config = dict(
    n_head=4,
    d_mlp=320,
    beta2=0.98,
    schedule='wsd',
    train_tokens=135800000,
)
Each number is 500 + 40 x the weight over its row's rms, rounded and kept within 0 to 999. Layers, rows and columns count from 0. Numbers have three digits each. The size before them is the row's rms in percent of the matrix's.

# layer 3 MLP gate, 320x128, rms 0.388, rows 167-203, columns 0-127
110:448509531498469577484530502440425561547466422529507560482511526506502487455419437548553525515489439454498455457502498432523425429486530444473468453445570451493552534528521492446455506528473455554464435501550548492452466474463430530532441468446457532549502455476491534524552528466490470530505507486476449491509528456476498441543473553498532521515542426523510492513605500494475524484475
102:475522535477493507537451534484529457557478534513512536513510466479438490518420499495536537475486509508564440528452576494508518473511493480486509521585484452470463567500499512562526405492516507470512504480512457525406493492497459460473624479480566506581526542426441511410492509494492519551455477458453518516489457568537525517452481521517402499521525509510538445455423519467522592532473
102:498521498546483461449435474510532546480495509507498537490452538465469484511483473452441525490496516492470476514556497494492408562563467527504486551559483483501540443537428558511510536559479599562448479422521516482487465427542452511489507510472492464540418444490520476522443533520471490533427532572519488490514525574493493496482515470541482501432497421532480535440487582549589474525408
092:577460618509446533510516386503510513505508493503553544427495440539504483501421531527461494467519552535448445547475487458440533488511498487508460524497474493460529575572538443421414483465505434549528476443528471507449534495489555480558440449507519508505437471562489476526494508510455470554457529444507524455391481547496488508510463526533473508456506533482509555490469508513483538508490
104:492449578461515539495494537520478482458465495495514472543571473520506505415501498529522515447528496457600514447491532463529480474417527514522440480494519549468477521549505503489427565487504491583498528469459517489437556560492534506470478453491577510499547496406505530459477553499532556455488496447495446434502517542587435496545525531498486499560505550475457432558557527490425444519443
108:530550496492457483480429496503482530521550504507529501460481515591539428534446520507520479490594552600515519514501479485460489517482464473533536545554509493490471502528505513453481511482478529486538436499483491450470518503564480522506527473484505427551488440497536461579590472454521490518461501488497440449480535457517465406413564569511400455470511482475396479522447560529534475460469
108:466473473513518447494441448545431495529473523494475517464558484514441537528485538470546511502501550481445476407461481418453503458547481527480534517486514546502404522523435453511500512521532510455422482547376441472472481480516524443571507518555547447488477431485474508515547488547471521526455501519448471464479463496549481564448522467524509459441489442483411443560519518523461532553502
082:504522509470487446448591506495484455485445539450429552482510528507461543527511445482461487506514475492517519485575491469512495489468506532538420487437472515481491619455494451506486508531524573613457457480488497510459541497453558536589437479516514477427537430510475558476525564463513478561495472474480531552477554529429443546517585504507464487523548449543472496478543508539505475472531
094:545526520572493545460498499467523479552649562539493453531563497451486539476600545478511521542462425567502479519436442449550552512486487523507518554501483531526514511470465535508508503528436458463548537535450507559491538492510518533482482573593571515499469499479520512493496485433542472534505574429478502529541445506492564509475539412468518525468467493471492425499506503502524497542496
099:525512543502485589547567531462504508469426510460515584490450446548499481507444543534504556485477401637508488531459520473497462531473511441491510519463439508442456481514465569529452529542498409534449472511546491529493514512522436497601503495519445482587511482516525437543479538540501485529530528510453571476506517500418511577508485507460501515511468488499499540488480509545509553519472
108:483486498581504538467549533522509528446411536503498507562474518515487492552545471517453471463386528541563451546571509539522577574511459524520497545515525514495477614546424569465492512500529508482482526557483594525533488548443504511514483513480490522474450559537496461497531474509533526496501540487532418471526546501528527501510529501505564619480549532441515507563490523495442507503509
106:436515481503473510490511511451432512412480515506514492537569567486456462455467480559446501441556516487529397517467486517493504577522546423529518590436417484626502481531503414486516520477461592534439466498502561494461472493500503464560432467498449490482448485512496451458460495514550523505517520520538433454514480509493531482538484505477509470478424493471495456451496544496491535483488
093:506509463362525521477469481532563506456446502449455558513476485439449449455512476465447474511501457496486519475461455484487494485538475517578560474521457505532554467547500525474474536565519449531534471490386452456513525502447485464523507484533585576501497523459495425517533487505511473480501531495544550517448541483477501447540402481461410513545499527517536483487463537563477530417493
096:487575480514504480567487491520416466498471526448495499495507472513470488454578441504496397420418505491492507473463403524473549454519524636421493459526495525506495487450520464543449556565526525447551495509526529449493464480470468530523471492525481484491516515557514579512464506446520516476450465449468519507448489575479500504480422529516489525413466480501476525524468477556451542460503
103:440536543507477454532519479500454501476501566504532535574556501525519496475481505496491396601545454546476533522511493451490536518425530468473464522492463462538549508474520471512541509507503521506508549454514473502506494512496537455458469516455471441574472514451491487508465408510477534492562465450471475587452545481541439580476507479527443378478495448547509446506478420517605494488492
099:450548419423483487494511520438478529513534491498487519480470537457519497553542599472501519501518569490505457475607488512488460482481519568492500569502536437489516524521611551498458522529460521513423530463473486529523462576446506573567429530501493485523461483448532509490486530485526484470498459500495538401511531504510530473513498487451445439444532502507556459429450493548441458444454
110:474544514419442490511471409468478520502507466534482482444427476507538496457468501422524435451528467481466468461548475498458567429509549502510465519449465506516499584449551400487470485529504518541455530517496479469483521515413567505534542522548530497453475473437510507428531488498397463548490452449570484499459489488476427524499472492498462445493538500523542540442511524520440532440459
101:589507451454491517502461533439551481488456479513506504558503558481420452555508542503432462459463523468525500534455472446499498512502498560452505440569459510451472510417446474569431535488533529475427475523541398559485506437496527453485518510458526533514470533471532488435446476538513506493523481538514431464468490449518395581440461468521488499502475449470512501557464495501554495457498
111:491514566550525499562471495563460487498476465526561525528471515530480471440482460517450486535512494478461577514490435464449461515596386463485558434453487494440540495450509482522512550488501512474545456387547512467502526471595532548470530402541485535477472544501505467439527536489532444459476548511474538470460464526515488533474543500568555547493497470519479441514544549494508534468464
102:574540529494512418558541451460501454540466448480546507441502509475472501505514464468523484425527532483499494470564492502457441513478520473495586471496521538496480583507489479500498455550472442534490478508483500531453387483501497540463469448499590576535505390491486518489500467553477440456498534540441486543483517580443461463527488423555486484519490431539477452470461520516567448530527
103:612537456501514494562530509520476589563446523544515520504529557567461414449459519533517525529581538529518483497497503491512458473523467491503486463540544445499556486478509521441540494492526512506434505474486453516469433483451403559479564554570514545471549466494561499416538496425522542477465529491465509545542488566553445494518520513577482489502460542518520556524470544472531509478465
105:509533482467480497527439525535477488489413546478546499526520455575513493535453549495519507517455526535471523485525494517532532495572600511560426504497548487504515547462461441458500538525513542498539572558529481525491441425555528441459530462552536477524483485523461486532551479553440474543461542470507494522454555443483437527471453561516470546547434510570470468449430544455496540595481
098:516492524507575522467444560506517541430466545479536466510581484485497454522490476473512515463505563536502466466526552441484398541543515507488538504537459514486447535494492587517453503426557501482462521436509577463576561523475498471487519488534571519487511484447503546506442506472480458457532441427488516453529599500422443505513496395456448489472540489478491552514519435486476530515481
108:430518548427479470524516490532450462473536503461511494487437537518479520507488579457574470568524442472473446472483481504477471619455509585526513503470509480510456487473391528494446469538437538563502564492512508535427407506498481492482507507518492514486485531432526465490513477590572489462518486517513445441501571474493450461455495580482532569558529451542508475509508515481492529477512
102:480505506466458494492465475468426504526415453547542472515449442556435548453483449521533455480462515478494571506472490504600505462478428508507469407497480463560580441522463482527517461490502463575451461461436461446511448480496483577489481478556503512442472516517462496438523518507533385544531521525541505511494500505476513595475461478501431534511493469486539525530508493493508534525412
092:497502471549542450449526467507463563542485501508503510519481478520363499501450474560508446538514462505456532515462540476513536508455469524535449503631467468534489491487481507528545443473560500474520511433455404529526465477542564539515494436436482473593512549591508525470481449505520514458501426575538484450477502485467457528403474477534512495517529507537519438480500512531490529510480
102:515442461446534545536499446422514492431540511545480457459455514444484437494476530541506570473526492512489559555518434529503459513508559477447496465557477432503440442456464530495511510470495489500537517521538462434572504451503502600464611469521458483511406484573559501488433546481472505524493558552517568499522503481516510538587522536558451496506472543451522520493481530508503470516517
095:524537498514539467458514556469521565532516480555448465462570449465483469478440473499503534453534535502455456494545458522435521559537507551545541526458452462457554511499481485422557491472501488519533439501496470534490494495417456527496498528546487435485502545498609589463542419444464416498556496471437532493513475445551473500484503541487427557506538449590540526478505514516487465525527
100:454549471512510483529514533557541483520491487451513459520506550497432543481524489472468563477483582492472523510435488466513447472500460539598523459520543508609457530464476475492436522521529462580491515570535514495528544500518503470480489478435598513488411470521492504427534481575489462482475518489490517577524550435438528539514463493537459494459438500583525486525433514484515431441546
100:485480538478422493545440498580531480399501453436480464464512538531465440484471450544531517486458563514448523478553514432518490555533524556487513514522530504498511476541456454553493486477511530568494507467548482504601508501488463483492511467508475569503516592538441504475395529540511485459517447465439549520514508469519435518565452437404472514526534465471485522515459486523502586484496
099:571470503546478531507455441494462533503482536544558608564578469576465505506544455491515566578514432485493533491554451480495436453505512457554531492540571454539463494504519464504507517481428561532445440546467482481517455428493461494454514511481426425497509476574561484509470494523500442476517502491542506565481539526503506534488555495453470481549474545436460475540464521530549450518524
105:541482490514569527533517425408565497466509555559506530447514496556442553569515452419404497501504438443522504481537552508481501483446464487503524455512439537473483541489484480446527441505434420481465484596492489474479453543439544483458534543476470521459455520535516498521437538521543488512496544534554518467477523472532477578451477487449466579536540535523512497503483533522439502556492
106:496464519512498519538496489460459513500511402464526540478469541488498558501522424534543585510509473535413515416467533464476491476435461443547464598495478503458464467484471439527554484521507497400438544479513531592542587574452493509464492530505475515429482501470503517540549480541510542540499532533460503443487516497503472534527478488474413537507487418552492533527468474495465529459437
097:486465485478447465568514513584477495534497457591561514497549517533478523535536487518561532509437575473507536590528488506476498512495559507566503511509474465473525495517459519455462424534496517492458406447532532493543477483565536512487561480468503509521426413496556448476570590497463496554519452521432572532538487490497540498499483491527477511473412475476558493492511511464574515422515
095:573529419492547542477462500448523464460528494493588511489452465511519461528434460576513544536499515449518480543471490444545415530517479446531469452496455547577494498457496409519556512439513514502480483503495444493543524508512476474477506456402463446518520476604553501538493491504484533492519478455530461466505535421556430440507525518492520517484551484507502489513584502521453460600508
103:494486519529550469451520569506487520500460498540543442551489512560468553472561514485482479572505469504485521542508468523452579535463558464559465549443531480496510563486512437531408486528550559437460587398483445524507511508480547491559539523551566480549496485486469484508492544466519524452494485501488506386505470479593440478520558512457531499528462445485535513482521439554515474493545
109:469471519586420490520503445512496501501432526482461581564447458461501475468541508478484570544551542449490505443541522479459556400514470551517439530517468551515519434499491538527535466551381505448504501506535509475527493537513540435456506462499549436474460457559544483513502591474473546477503504442473523504459473459497497513526483427501457534471557503512560561483508476549475566486515
# layer 3 MLP up, 320x128, rms 0.389, rows 167-202, columns 0-127
108:426466494460424516555533547521544482518462489498510460525551545482472472544525407504472532479434423466506504483508434493510555516505499607471487580492479494424477437523417590513475479501530474521522521554447513453521539460495468546487442495508488501590505528406470471558530461537476541523540545480520527448499574508528463472493437495419508463466544505497464507523478494447533490511452
105:450463499484491523490541517485484529485518409492458520474534467492507517517516461514443470457462441483449455529482559505460475521503438461507464444592498541567479514547514485534454501523569452549496546467471490494431592461472536543421503379515569469518474590505489475534453551547461501510518423566499504437541580536489430533535479527509498501526514500522537556491513457514510551538532
103:492479472488443482481581474492461495463509498509585475473464466431535454456505485487502535551452449511492550502495504530532521555541530489499536459462455471507524490456410467449539547542518542559500475516494553504520511443477442525438543449491488502483491431583505494451423505555407564503493540545507474534431508504446493491559577452508481516450534514582478464478603521546570469470509
092:509528388537534486414492596507546491407527531420454386547511528490490459486567495460580536514490414476533531497454494541529477456508441483545509502490535517451457487546502501491520451520488536534485567526451552532574497491523511534482525496535532453537503518483567480453552515485549457446549499505491511544519472529504465502488598504478530518505480561511525526560516445504501433506465
105:428445538462463472511457514482491451515456433472512553650564530503419497449534496527485498493522422408572520467499478517567508512534559506504517439483454524504485506503576411562568525521449515503470489506443490525456485566517552522536489456500549518495467497506475453485502458539507558495487529517509489453444520445520498553496467515450498517513583503499398496526513530506498470475539
106:488501441593482449485483490524524441439495474411486509506479511518492510431537454480497526422483463485433519494519444515489523498471515527490510486452626466445483518484511463584508452560551549505497540514481482541547488540520521485551498528530513420463513553487514454527490463486441450513465519514428504439486440549556574438554522525492526497478453538483487463472435446618491483471501
103:526465526487531520535555512470495469515479489499521477493521511482548556437488476513499514542546627472461572505442535496489533506468430490569503506571517523522522487504546496435482503533489522467469483495522563587465455482520514573458495521550436525500507416512504610446488568443488507537554451508508554420565472509549455578503499507555499454490521517564526517431434475451540462499498
088:453539432535536467524506512502540539469497467540479483461543487482483486459513509453523517570501454553525512582550522470500507518474557467426549482453547491539530485511568516516504417504505523448489633413473507615574494500535544475497503476532510458437461512506567544537509466565487451435526524517598473521475405528535527495508506490489524510485530534461521534491482526458457465518554
093:543536457496479517522434488480475463488437526587548466601468470532518509482482462544502501519550539526502471506581508515463474552535455459485488464377536494530412447528481505487469543501524570447514489524510567454531453486524455460553536507447490531495422437466589517486499485427493509566517524512568489524481538505467564461510545495556503532455524507503472524487513508447459398526499
099:440498520472505450501484483486456476516560509525572529543521440522538488446544429475434471460512551408462509488507518544429479478496412497484505523461509527497444532490469549454504479473515605470538492480524522459542545439565518492475489518495496491397491507447496522479448440525536527455437434494522527534560497496551503476512507536455448460498493456463570534456508535494484410590574
102:545533555557511535473575494559503468424507484443488521518455499494471581543519446513456519524431507544582508512554497454560551556556482490472536511549476573517525558561515561487492531445506537458513558525477541517552455609429517485540472528527468564449471531551448476535463517468500533491457511458470449505522503469563516448526529463460541542544496531437496476462491476480512545487571
107:492468459439464429489500490478435485420526493459488529571480496488482527483474436501522527528502560518577492412432515471501501569534506557520519510437453559564500459469382472511550486490490570468478463552530474436440523547507476450539537492454471447612447468521468425534556505495523517526522488495517479489567552540489488546487496436493516524458481531490511487471528552459537549532524
094:521516447479564420465441485524524590505447523456532527528485522523477525541438474448490538533456443494484501527481537497538504468459543524556507468455490573492553525558528479486463507496571403475553502459445594499499493385518464514473492470476510471418498481438461509582541478496487472430488510527547447488561547504493474533482477507501534535510469574479438543449514534513479565539535
095:486454564395548536509528509455574531551445520519540491548580508547507445498478487473456555491487402484485505498474518486564491474535515408443405518429491492492560554443477519461509447463431515472482501502505470467508498484565495512533542527480563476471498572505525457492501495508586504484457501557490530555558471498499540496474507479516503486598473488485506527454428491573522449520444
099:540467469474514479497513499489539489532544544520687455570511452563530466490511475456452533536514518488536489514465455502533441539564521493498500476566470533485589462563494532488444522433530530442486484470561537503462494470510501466424509507530504540496503490563491513518479566504571494480489551486487391423444466581525450511461511517464482459525491531473499457487504561513493514530482
095:439468411508495521432517487483513506512500519544495487484472493474439441508535524557437509473354538522486516441470473521540535493503392548521474477540463520473528507547569515489481500438545474582520535558542519456494525513510463559545486533445474441475527486443510486511490494530606513511476481518506489473470545461526617496479520437518535540482491482506567516537456465562466438490488
103:461528538534493544471477520454484488450459451405535523563507495514473499510542626453586490479494520496493498513602513524442493502495520489528541505471544462532492523562553548536480454523519428564458452476520484464546523499489432459494537510548462496473408496529547510516494435557528447456455520439598538555545506457524427466505456462481492473544473448544494509505488485488562500489450
106:494438540474468486505524463540491508488544474447544555532512481488492514498525507506525541520474423473542495496493544537500526524568531500526483605452574512494530492505453480501522494587558564453555609499507494498505531545569466542507522481514549509474490549548518471534523434417561477476483505494475591397530509475447542501532620487449499451564518493511448466438466499484530545517490
103:520548478525482523503560491479539562503571428538562514482463488495554523491535425469591530501530507562482525486560498555500474459564560473486498467518456425431437444496449514558515507507485478470537390541478491496482477459460451550513580512536491502509495530477547484508473491481467496516455507500478492553546502479514384535504518434528483471452560556475494561490452526495454605539512
102:519481500579442559524522509473453448498491491530545472443432453438468445463551522479520523432416451457500446490527480550522493481583447520482430398491482541480515524500423485495544559499496436498598518475496490516436441466535524527507530481516461485444521478508545539533497497495455461515540501443478506587437464536503468487436537423565489513483514488478485519496514565479578522473504
101:419554577512540487503506511424446440470431534514489567466501486506582524493460547480567515449546443524539456449512598481462515488496506501516532559511469506511565474502485515467505474560557515416442534505475463518520512438506448449533485453463508418456521468385474487524499459518550501532510477530471488504540552533478458503480545460537512507469514462530484461485426449510538548505582
100:466449521539536452490523512469494520507502457437509585530512482494539535506506497520499535497526542556424525521500459443569458603526550496536488551466540468465513569450528429477499466480426544430498489565495459545494551475532585484584581472563562471446488486540497455479507524512488522476435498466551574510486517467530525524481548513492556552434487451512466441459447493516504561481533
096:576500464486528511509563451537482463499528458537449575480530599472521456483521482443510572428421511443492473457439535514493540535417570503558548446445522455456459499477487474544537501473491448463517448510520554471439510473487479479495503521504504458506496532581490531529491527537544485579510422467483429506472432521568525490467495580516507421497512447522430516486498481469486543485538
101:520538494437520531511500535517563526521514488465548493417561466520521557464484515555517514491486544558446552493498492539554560463509445526543452507531530445425553459489552542460489522538443474454485501452539507571493496514440528440468490531474460513433518449485549555417532490516454472538540457507510514514466459526453545516578451426438422468491423514529518473465454438487489545457437
101:489502493432521496488503614425526483484533520501534431504545562498463564491563427523491486549489541469453501479513472507558492514482523492478482491488575519520501535486526527498584522488526394509482443570496471514521466450506432563573513500499523458538415519423620506537452450464504534540504443572525542494505484515532545584438499488463519509533495548489512477531502542535463510480520
100:540556453390490533504531492490508494504511483584523496519484504550422503444499589494533525505540505484502494556457560476422538518468486456473495512510458528455491527440468424554486515434500505450528490536517481427404544505542506515556482489554479445493528570410528546486498555474555460518500512466513580485500462507542523495507579514540516481498590526403509514498488481466506552456536
108:431518512392531530507510405532443527502490552427477467456480517499480550513502573529549518518440525422492515458499516521460490507462566443475532427594506454448515487475499488483463470559469427541526504519494505444542459460415495494521479470427390474479451515488526544497511521459495447497478501507538463492408481506475502490449497544512476535456470516433545470529472580479510501478468
099:547496511489495519505545589478490558462566456512471450458506528529477518522445453540517516485467545510457443531553500503484560534486465530521464567455499469470557508504479399459494577535460464467495474475504516506482472503423451522477476550516464471444460501569542592485552472541519498509555529484434535520535496483464480518469526426484482574477572497599481474466545499397464549559526
096:562522534497574520465519462501447527455492486505453508493478455506520447401465488594561428461452486486430516470538550475524574553446521479494485503471473468538520478504502507534534448509458529437492536495493536500483452575509506479520531476474467489502527526543490497508472459511494507578599490447483531542495483576477596454508498550535483453447495480500420485454485505540519461596396
095:472533525438471464562462422541487454481493495479504493504421476503465456495494490539456439497502446465508522427484486451525555490489487455496499520518519435412429487449534534442545513490546522514526492580542562515519556555536507499509556437462484549468559475460392536425534534535501523505509475493553522549446465444598462536513537467512458425555511485530496493461464481564524475468482
093:530518492411509455502583579469604461536490463434493478524513513497482521451544512517484524471539507496465502519453593504487457477500478575532508543482467451467457447460520501423452469526604484470477561536485554532505483553514465580570496514471480600532442449460488476519508538540513530542550452456390479522508513548476492506535549507521488529524505432529520479463548519505496519508488
099:487489528489523522484444486518540501486494549481534531389479456578551479548429526467537498486559550457541512500428493459494490496539505524564501503475488489491513493522466497477563502519505523504457519492556445484540583472480389461528556387532436525453394486511479530551522497560481614577512510519503464555495503487454545529480513452500504540514501514509516409508450518499446531511496
101:455494551535501508520546558538550550487518487474480441482475468509555540536490498446583533412522465555465452523515572499469487512504511475555475558449483472427481477511567495513528524450459458573461562455558497502511467524427541551512517497523490522493521568534524518539550496585539577477468508502483621516484501448495479432516477430515451490522524480480489599488560477447519502496543
099:473565475461529480524488543520449565534495533566543477496458543524486463517500491510549449430430546489548527483455495557567525480482529529573452480511527468441501570472462486496514532488448425528555471466451500498458555495449510469530507523374521449553451460457449469482485470454545500593499519468470539479515436595506533476470487554543549505506512545499546477458500438529488438530532
102:445426569525512552448535610561460517496524442523455444459485515476429535517561507507433440542484479442499546493541470551508534484508507555483540494434530509468468444562551523553522425506539493567484507535550475412515502518510507497525533494487504538512423505472497507458508509472516531468453499489508547421540452539445515558523486463502480417470487470439527565507473542553463536458454
105:451421549500507450489576441499445513544555586507421527539470537439494520527523528515564550485441495444514551515526473528480518505476494464468560537462501484562519569494532503548501480551511511464502452498455516437444459550558536528574456511479423506519460551537544476492523517463492494533470531547416498456484491499504614514526490594453539498484526500453473466540494510461574530489469
# layer 3 MLP down (transposed), 320x128, rms 0.365, rows 167-202, columns 0-127
106:522572532494465495507545482502546541504503542579528484592478466483500539568455502440506485481497485455502561494593470420503497468434439440510472475497561516457443465484502486557570529505520509447540468538456437559518472485466486447550536463421468484446563456485487492508529582504508532582451522546488528573466497511480481504568449496517463528521513546458470499494463509480529569563438
099:477528560503442455509514475447412491580487485501576462526520512446433435479498489490498435500482555445503473609449445487507565480470504518577499452539476498476507534468460506502461471441556522470547489494502515449497511461444493526476539607551466490505534478583544536429468499459542473591495460488529575526554498442520473512483456505480495503558488524517537497433566540509538504499486
105:512521494459495446529478487367471458462461522553511490482516485511495482494489386450471493489443489468562488461444521521446497539482505500514472491493530537465573461466561452507508441464547448468536505481432464453458475497500562444488537528510458530485435485513458451504479609472475466445465524492551508516516469536542494553445499524564487453428574465486456437441457518522506492429548
099:466431482478538515501550524467503551438426515540489578465482513486522512458443470518564494504489451492470503466499487554447509515476444478531542521516526495535501507401578560467471477517488541489501528588519472524498442573483471518453539515432480419495479470482455499403517515511560496437472505517549412535500514505517453514432541519531516519564539473514527463401507506536596516433494
103:600492537454502533573534562505472489462498485476480465502508532434472469527505532446481518455479535566515461546480527493460501508473568499476505526525521542473446403489528462521438527557536506478528544476531498549482506496394491539521580462513505525510487573483465439493435526440530537490562449490524524467526524461523463597498472395509477486527490509512468460450516431464535573419533
102:460589584519515454555517529515453468567505547486483581513460503539522520516545446482471463589512535483510506505490538464506482428602551450553507490513535441518452425493486526526430517495442421515502448466468530472469516441488480525427538521458468468538415468466504540481483514425459446509477532502553545516490495503560534521527511521507442508482515549400531461549487548489469492505473
105:551499551522494546536490568442528554534447562528429492428508492544500547558504520562449448521461526530547478484550504467447502553562429505500526479409519577533492547418475514516415444475477503459509443546512448511479513510486510551522531456543573519509539464461539469516517458530488521582472491478480527450473491480531472539465498592556548513429540538468505503533472479574497476504477
089:515481550495492448544446484523526485479537442476493534459448620460560469467488463559469496481466450449575493562473540444523491560564472501515463486483477534475475453499514570509503449531484529472529550523525534503553513496450498467402446466460561507489515527550493503585496480474501524523467466523506497551525484459504502539477462517448374571516464518445500511421447422546487533493454
094:500531554449473503460540494450433460494510575490519442472430466518461510440523543456516471527527478491474482520570480499510474496463504548403506517564557484515504545529524512567547517469521502489535452528590551461487516570497544446448489506528519436487532527468520503483471510540436435507484448420536513549534512541454407552531520525461501490525575485477625463515504482522456547448532
098:459516530506505502563536417458544524556455481439483549498510524446496560539516502471473538484446441511436483576487475560563534453426513464493471420523456554454511412546536501536467490544453483491475515500499481518534543502558499482528536437519513454516449452517490536524543502560406523584536566478554556534454487572482547560465482527514455524425447451485476495512513491523514530516477
099:529480531494546509511499486537516502521522463591499508506577461537430520487506476470486518524515524487525482595534545569483452527503522496508565529536449505493566523422514479589520541502560508590519512427444482501521555523556481539597496450513472496469466504572543478492511440503486448519442470510513495569566508527421495467405514485480476494546495449521531552505520538389504492450505
100:519589517461502493556528520489511527520526466601459531477550524495464408497493462478446520486510528539523444475462469579516525486555430383496519497459450562524523441548476495520481461476416509451453524522509481491434572485507456438496458461523489471469509502476533508472501439477548473454457565472516553557513536460501490521575476543496565511536582527464458446454496474445491473503540
096:510529544466526513474464478571488520477556531509451540486479466414556434484485476567512450520550540492503486524516493552522548459501516523435453434512538507494484444432444450467470557531488527423488502472562433496540524550508499485551536539508492530495448506606554552482450563460504451456493518468504436560584532463517478522523503482491532496495571489515496516559469394498536540424506
100:481454465493454511430501500423592559492531595526479535544553511464515553545448514490480410446532496533484481499567518465501510567517525483484567564527496555547382541491494500491521515489393512542494500452499527547474490475514526517465547518486478476450544507463478529484568516560462447517515497435537558417441491467466518469492524498515548452470480486525495484437477498438467512432513
097:500489484478519501544558417564492514480517515570513463458470548464452496483462533490534515500389443524499580535541553434433539470535558518473478500501547546526427460493446430513522450476519538535503480552442498469434542448485496502506555478506520377519494532561543453487479485517524507484495537502529443598499483512500459518488527432397467556479484498510457508486509503470506430482523
097:555508534466487515542460531502437518484438441479445461467494500499507575484535515488514574486458473560456411536560452540475572510408540501547499463478488422487499502458519518455533497490528492493486519495486503426520510477480470521568481527533486443469461586515442499461470499556471463478562521495449466427424496530434571547490489439517487456449484529558525407471530503495501437473558
110:558586459511504473541461574459470509515489522492482539565447534569522460550509450442465541494585445525500454484459482473545471463540397477537438532502531528513523406576477541555512470501568631479533488428533514533497484495511469518485520530504500508525535542500502526453567502453527479485492446511569508467509462475496512443461510434478492515492444540523540542468455533473539552482520
101:558439467504508513559466542481569559531459545518514478498522479500477534489559466504516481535426474525433433500567521450555490457498442525495528527514445544536533519464534490447455470459459509491525512470482501431442476480398461579481494514510558495520526479563495482553494565485471502487504434491586567551529525545485477493502370523479467526570507466452554484552534529536501542513444
108:488482467445513524532451520543454516519526537485526460477499538512481446520474582531445503550535603488440457557445504453481525528556473474520488432459526499462505536484534473479445511462500504456527454529538564526548541564495533471494507500530443536473477498563521548525473461452449478411520576487459503496479472501474483493445440562498480588415474451495452493527519467485446490387423
104:506456581496561493457469511501540441437490505541496501445483516396452524576504457456502501528482524538456460539530503509489467437535448459484473506515492495559430539474512444494490421570534560513531491524579489523498491512490501512514473451456437494419519481557509420537498589472485456493530531535479421480519538588511477477461468495555434502533451445539522497484448488490442430457492
102:488507444464495548529527553448533570521424555497443471551507419558514480518470479540510465458487499486444442543475555486498441503517469474528475543583463532511511558479522473428471527512500509512548487471505469514462481501462481580537531612499493419467488443531521559543503489511497549491444510410490507451500544515509431506443557442549514444507504486454463434543488453450545509566533
103:578454547439453531535477553474524511464542391533500510582455512405526501572526525499477464544590463527429442510465532450477494490566487538488468439483515546498519547545487508461512519511512453455518517494466499461458552492484500506531534531469500391528482515485518448511471458569538493513493479482514498545493454550447479504431498452502542463497519480519519545545591485462406543517549
101:472490528521557515547492598483475584475490480503478530529503415522475470410546457478510457472510509490500563569535476480510531491498489529546487544469422495511560519528483452450513508512531479519473582531510491501533500473475491471482549484540486518529495454461399570542452568483475466458493524581520509515501510529509494520375391500461503568487519555552535550477459518543493546443445
106:395491488453464518494468463484554437487548502521503601497439476439539441519452495472542526491488396500467492490509528448552518454562519503554556515553493507596535508546527494550489514462585477502511467484476542451435493489397511522481510515516510426455554442520485547526499556550517480489500500473531544566483540529544510480535513484493524465444457536535484574513491517522404516502460
104:453434457490527545533470520477453450440561443511491442523491542501455469417482461437577511446402470503531555457511540423543528478488475443504526487492564565521430539457477506487504559512526461502461446512539495441430470496495472540492545551546562494443473551404531545497504550498464472492486435542528474517527478516516477493516486473499409577484463485547525460550471465496520506500480
100:445426521452510443472433496464438502428485549545483462437518534529513519450508452463547500540468500513477538502524453428560483560525482449536489482501456544523499543562538506499507553527504469480403531477500490466480504454509486491466516457562478576458560454519471447487486521511559557479565533539523510482428515525503479557560423424565536539491494511476515551520499452505474587457581
104:538500559507512400492480491521555451490489544450526476488523520525541491539475551369463525537469522432509562530480423496491519529561575494496473487570550516560456503474549512469537590453463533448505468435502465554493523488466504478532606501500493458494449535480471578537420535522520548478485535472473480476543488508438501464484519443473515466555547475481526527484534489471529518580467
097:491468522449457433464481452498483484551495416457468471543575419479493525510490505483467480477485547476508384496500470566442481523519471553465506497458483536519486548485551562435447529508511477455509535550537498511538504478458419488511469505562568437451509486477616546481451471543459550503556518455457464454558601567477547487501522542484521526521532540502478536550548500508489485482522
096:483502491513502453477552501485498498553550479451533496448490515532463495534435531408512453500494467517451416559515497404467382513498500511460533472506425500487431513518542539510481484488473481484490478439439487424454520515486605492507535485461472467490513510466517513518490545520560560460426520450558534472424538481493511473515586544478447505535465517403568510500473505520495536575474
098:479514473512517449556477509479460463466450471463506467486470447511479561525461477513562459461541513557558486556491513555505536486447428517455497520519514485540508531499508555423539488470496528557547540544442556447517526482492431527480474497532509424454584433453513529560539540492496492513512458403530509490599459563546544480537517518448568428544532476523429541538494502434529447522468
098:546534509555474476571485586514471498500464504526437505481520566450518529522472484584482464460530509547521451525485548493492433455541527494525540504446520544455545498511556505462560467566529496499482440527503479615494455505450512496474503547530501475592492526538492513448518417512457567516550547459501535478519569482527584524514427530488546564558506433452458491505441494560479445511501
100:552472517585489443506489544531495472410439543596515477549427513507536517506458448468497479459521473502477520531530466521459474526421460568523571458508469505486512508617485536424587518517552514529573512470543518502430514517471567461452557468521544548464554518497472500477421483495518476544532478605464520532489477519510462485471503519511466529495451494518476419510464522469480531488495
107:442552488472567509453497448485486412517498526506486547487503439433478590474498475479447532517477515376568524419480512480476452480480608481536489543546515479481467527490407497456493488582522544480463512527499499420536488512522533516467488487462420544407471454539540497463540546515537478488461497514463496517525560519493481500477515484510503497434524450496614522482469519501467485542516
099:452476479486512537523429487501517467500498508540514483491539486500527491546451494539473484558481465466470451518458533532532527493507471473514480519491551497497560418471499526463515446505519618439498522511509499463559520535555471502452528563548433519553451439552493484476496553458486464545556448454466480389517495490475478504545488572530409484456445558564538477511494464464602413433481
102:607535477550549445576492481460470452507494586483583529575532533436562449434495477533456563518449492442507456473520499423418478521508509487495525542499421438453431468440460557477483517471472487410483504530507460477456503551471544459553497490488502513546479496481455450567471520571460522500501549523493476512470464489516554522462523505466502535547499472439500484526479528447503513543500
103:440517477500493527439436519563551539457473617496537470490519477492487516541501537456474541488513521491467452473518418517484523482437536424488522466504491485536487510558514479481461427498513542502506467500516498556596452554521451549563536480507524460524489498455441441512530511483440399436464566479531496434520463510553416500444549507521471499506504516512386510522454498556532522534542